{
  "n_layer": 21,
  "d_model": 128,
  "n_head": 8,
  "n_kv_head": 8,
  "head_dim": 32,
  "d_mlp": 1024,
  "vocab_size": 2083,
  "activation": "squared_relu",
  "norm": "rmsnorm",
  "norm_place": "pre",
  "norm_eps": 1e-06,
  "positions": "rope",
  "rope_base": 10000.0,
  "rope_fraction": 0.5,
  "qk_norm": true,
  "attn_scale": 0.218,
  "bias": "none",
  "tie_embeddings": "early",
  "parallel_block": false,
  "extras": ["some layers without attention", "local attention windows", "shifted keys", "attention sinks", "hashed n-gram embeddings", "a smear gate", "an embedding shortcut", "capped logits"],
  "init": "normal",
  "init_std_qkv": 0.0423,
  "init_std_o": 0.0,
  "init_std_up": 0.0423,
  "init_std_down": 0.0,
  "optimizer": "muon_variant",
  "lr": 0.00953,
  "lr_mult_o": 1.32,
  "lr_mult_down": 2.0,
  "beta1": 0.9,
  "lr_head": 0.0108,
  "grad_clip": 1.0,
  "warmup_steps": 46,
  "schedule": "wsd",
  "decay_fraction": 0.904,
  "decay_shape": "sqrt",
  "final_lr_fraction": 0.0,
  "batch_tokens": [16384, 32768, 65536],
  "seq_len": 512,
  "doc_mask": true,
  "train_tokens": 441300000,
  "steps": 14169,
  "dataset": "wikipedia_en"
}
Each number is 500 + 50 x the weight over the matrix's rms, rounded and kept within 0 to 999. Layers, rows and columns count from 0. Numbers have three digits each.

# layer 10 MLP down, 128x1024, rms 0.148, rows 0-127, columns 768-799
505457539422511496629491449512462566481518465486519469383395486480581569447543621489493487439451
562443525546448428435499458556491473494457378523472546449498494499470550566475496454571434515430
459487572412535489490466504531510478471492493554416473448545478430548528495581526542507632479526
478546535482514441518505568524511494580532519486415458603585430584556514456527502453526539378463
574485558535460605456495502525528489462389519512481512543463576454446568542506526556415532471435
469529495455531530496445481485469448541528494525564511526502498477485442511482466516515495470478
575505475614542497470512564490517596458433542523431509496468470519455425397507446465405437533592
566539458455513474476524547522520491453510538566478520569463438569536492507496516445512487562525
511502395390509422495480565526523402459504548424519557505582545438528492459564558537635476462532
479446485444478451467441437520430395448417412501566530505546536375538456457420547409627451505516
538475584564514484514524471539643529509553541460535528531540442486599507440523512568460486476470
622466550489460524527473524532445530499574489520512476516493598436402525509473581524433516454505
558515441444502542616486440504381595512504516491484499564401471454540418475607520520499465526448
558537526579536516515559569397524480429463428535482556542481489545626435530501519503464481433592
432485478486471458503394530483521464603439473495484480527443443596482510590532508421495493530503
446449454557528506535516471609404527541420408521449486503519393595544565389462541553452503502470
521554467524451496393550486442464534446503572536468519493547485472342421492509516535628497507489
471435468490463497411504452480494495566518470594504538490492524484448490574489403510539438506531
573532467504499451461475444588389472474487434460490524586486503520498571520495501505509535454560
534581513506498512534566457502484530381538604517407597518517490551501589471592542496510541452524
394465463498573538505575452485532459510442477575470471554494467412520524456553449558501409441471
457552603487524535481500567523430569389446470525451564519498542450504543478454487491515524471471
502624508468553484491472445572433542538486541463539579430525506548449454564374430510432465497518
486423519591519503462492485532426484503568519531507431413469439518414542462483539584572514468496
580578494431473553563464570495537404487529504366464419442542527478407408520473367535529506490460
582569424429518515500487486544502555469459495494544472495378555516477503496496505464436472509556
506536583500541381535432480497510477574438479486467497576523443484558494493388700564533535578542
503537359515501532465572509478528489517545511509456522493491541550399486499536415554459539526514
575449545489530482527484524420490576521466416511576491493522544504455460514535503539525548483571
472537531472446505561464566481509549436546457462476483593492432430504588505564500493537649502557
464456469453418448459437412476436501521496501456506431549502506556486497427554509520530495475480
416443553449531449470514426484532571434511499531491531515547489534500563465488459490435479479565
496452556537526525438488458518488565558462491458442536506539532483486480497541423640443443452554
482446496532541564473472490561546600403493528583443513437484379519488532511487478564404532495533
560445514527497455549504450549426570507550505452517477536527506389492521461456416493539514515443
523423495522557456501454491563454494524393488484519484476489544434607426454510535516498503463511
438616519515437466484429549568561471469410445495544480470531469430424482475474569593390478493539
586424493510642583417582464476448456592433363466542493492577452551562529547519462491409499528541
602552506608491537464552430472538390485488414482453606463519543553541453503452468517565515459494
506503470538505495523568536424454493566561474518553531451594551494396463534519575416507470548512
443473488602472520574574525522470497464469467528400535467456554502531469662469450547502446485465
473481513445456503556468509439545522488502502567482499474560428493510440482459582495527483471505
488391435464510496480476501436562529519504523466462562467452562493501501528491508488449493521504
487580500448489504414402490390376535579539509490493494504522443494511477543499447571545509605478
488477516504586536497457521546466531570476527595546527431469495522519530517501513469550466469428
510507492477484506525457397515449517438407462524507434496514471501496516508478476524412437479505
605449519514432560536497490530429513507559525584544505504468525533480553518483568462502493441580
516518476526585496418588495512530456459428439588559516497525569534447447460493514560523512402512
561574475513420504444496558530555464463586562438476566547446435510577549523604512396503511532545
512493529461516477576462498512532521594513582348507454448524557441434564605566512532464533491498
507581484461568592407435520543535480532498481499467497518531489533529453543502479440501553577473
505514471520427514488540457471527448520496394494531483535527510582440569445528497559575496536543
433484558543530476494519410570498458488476565432609465537528610465406466596418493559511424475487
497503403481477475502451553537494486395485520478424494461488461599505507547542506414504494501519
434498443494550585458446674544563502404439525412471433446492546424416448510416542487505525520442
376480484501405536435518552543578484473532502447475555479489397402485419443559475542581515538467
438460529528509517457547529506437460457451427471598559569564530451535468462492500473420550535595
570416488547503516456486422511485516544494554477494396500460470486522511442455511481578449393385
470543646581482490516461463540514503500502462536512535478454487411547602549524489521542511501514
470454563556503514540468492506484555551527505509472437450434512535445551522449449500478482479448
458444448494540498529537529411500523557490541544494491469459453539523497457483526426390515479468
549564538502493449468439449456427463405481510577467478535429453525520525546503484504525521489544
545477536502497548410514496616507551536480551551471544534470493480532528552498442523454527541548
491479503508623395565500590416436513443531463508537522502543537390577489482453434511466500566449
488534482378500492436456560470532494458475443487490421439533485402579491443620466458486486547471
559459548505435510519342543472471559516484531549539432460474535488419448456509515504533474480466
475492443557495481543541562503521531413591568445571462439481408432540524494574490491557615503460
626504427515478413565509489569544404620494504534479495427517482442422502475516472538496553486454
465513499411514471464555549513481401543545585437431489516507496477496555585594462483483515463369
490448438390426488519531483428443545482447533602515596541486523551510531491502495457464473498506
496496510523423558559427473499506511450485416482525546511413426462491422418502567477440513522575
508554544461483526513442501494596493449450547530471508594653560560530508519505512566478471475550
437546503528556461547564514462385526469479500444596531449451564543480565457417523513397472487519
475430461516495567520519527483608504444541543532551572481460468523441542506516560499549487501564
446505524481440483496537452446481520551495456527414498421480507531509504474564448463541513468465
495458475552556535501521578493514558442508545519535516544572448435427406471539474433451516422497
480485469553555490538462467515393557534476359572567506492560500471506445436523417490451476524550
487515528471508493552467481499472599492517464549495488513503508502423464477487445576387517474500
489465462556475491423500501449518569524359472516528575452443561568555584631456431535544559473482
506512447484578510562440565522452505455402571450537597477533453486580556466543472493582497514566
509508512458497490534499563491518497464463567583610512540395449496509448482567463495505480486498
651504582559594504472433455466494487548424547507488468611542517462459524525450525480534584559511
450482466495541478495440490634462500455475505498493429492446445482490499491477476492519369431510
443510528464504519548547563437547497569426556530459507523476403482525494573502601534484417487489
451510458410496489514519526515577469491478384429493460425530509403512494469511449537452529543528
513470437452543516485529445477422476468442462436534540556568560440509478451524519524444550488467
470477581461435427570474421473463513471480465471522569574518419566517478490498465473489490537539
538565538504527502667563481479540540497463470533468407556464535466547413577556525544555499492472
493432486590406515483460531489585507489457562512402515496453539515466476485459532524551509593540
564574510425573420580520647588514470493397505524565478518428449519503498463576576472471465451472
422461512533467488643484507649502440529425466553515508477520437459458598538608488492498507494485
473541510468482536497460539574536541517549418502529496461532518481571499528430494447509515504525
414439541484504486483580511539558570413527531577497513478488477485468521592474573471472475517461
560504488501593453531476486481554494550458416531424465487443380511534446447436488463478459524478
533517577511547511537542506413517559444517464551580524564513520486475572462509463481474462488529
599492482479405565526495485441591511467519562493554567526456414567465496523475525534516568539580
544389594515530503418470487499509488601657513498498476560451495513613503486583464531477516493458
463433423466500565475452555552518447462532471474589469552603461448492536497465509565555437546597
434443431552452478515473570473549560557444464513510490528501533428578470552423472474540489491532
386426425521560477476475528490430517475470473486510515502463531465398436425639506528533564427417
541431487390473617539481515419499475437477458452596528477585565525522424506569512452534503489583
493491508469626535502507525617497508554569533552520519431544564500505529468499663486517567545454
542544465543534515523543501512448468475544529452475538410568552403519415459536440496570423444571
496507565529529495485561482487422468474461474529573482498483517472602578516392586542533495537490
447513499456479540443500521458487546530408407509482513406567480553515536493626510481483518568518
500473465518395484429479548561467465484464470483517479496513571476617518537525542466479523436483
580493447526572532526449506526517459586505479487497519523517410457471524454550492390487512556552
616406534477467508496405470466507551479496413483532461503493468482505437400475436603447450540538
570560492506465449496515508517490464559476427547581548486526411452525509618468438411548465424458
444495531470474381460533461417438464478463528488434507539459514540515525567543435438466474434547
460447497459510560472596389475528458457532449497648568648715471631430378505514385356466550575494
493501459498510493510515590483505468434529541472523513435474488496552497392596446500543505483495
426517416502448549476481513470591615490474466481506477518426524418504400518433538453542405511526
440642511437456525439481557478544533446428469467567521464516416538476398482500572449461491466508
507407500538523499407488457493390472462496486496503531549549496527549449413446537489523456457464
529502493443478458491556505503461421499479543428479481541576477503479489446518473510491576595538
554449556390611492469603548488406567501603512458488485568529558545567568546491447548543467477514
535577444400476439474517482537524434563413392507472469564485483496462506558475579500471518437549
451432430567639428452474475469523513507488467531557607440436447462515500471469588501457535502495
457461505524476497559473507499511448586493471412509572478521498526543490532496513425577499539459
507398447486449458505411541468519523540448461537471538478502498550502529553598499445511461555589
477511531564479469528547510576410503518445547594532505435373435567511568524552429458498542539556
536516442532447539481540515521544483556399441494472485521519485507432519532498535456553489515530
524553551384464448612420483527543566561512445449512491457525502488449495506471498447519549548476
566512573569527479460520553486594416479465527466503576467554490435563454451517447458553510486480
493478487461518443474497432485448556520517514530585438580603518515530541412531526462465481466483
510451482518525453393502542489531436448536551431535409479525596504524464475536488580500499486505
366478482514493552448537484571502485535448510510480437474544473562503538465499536419580475492497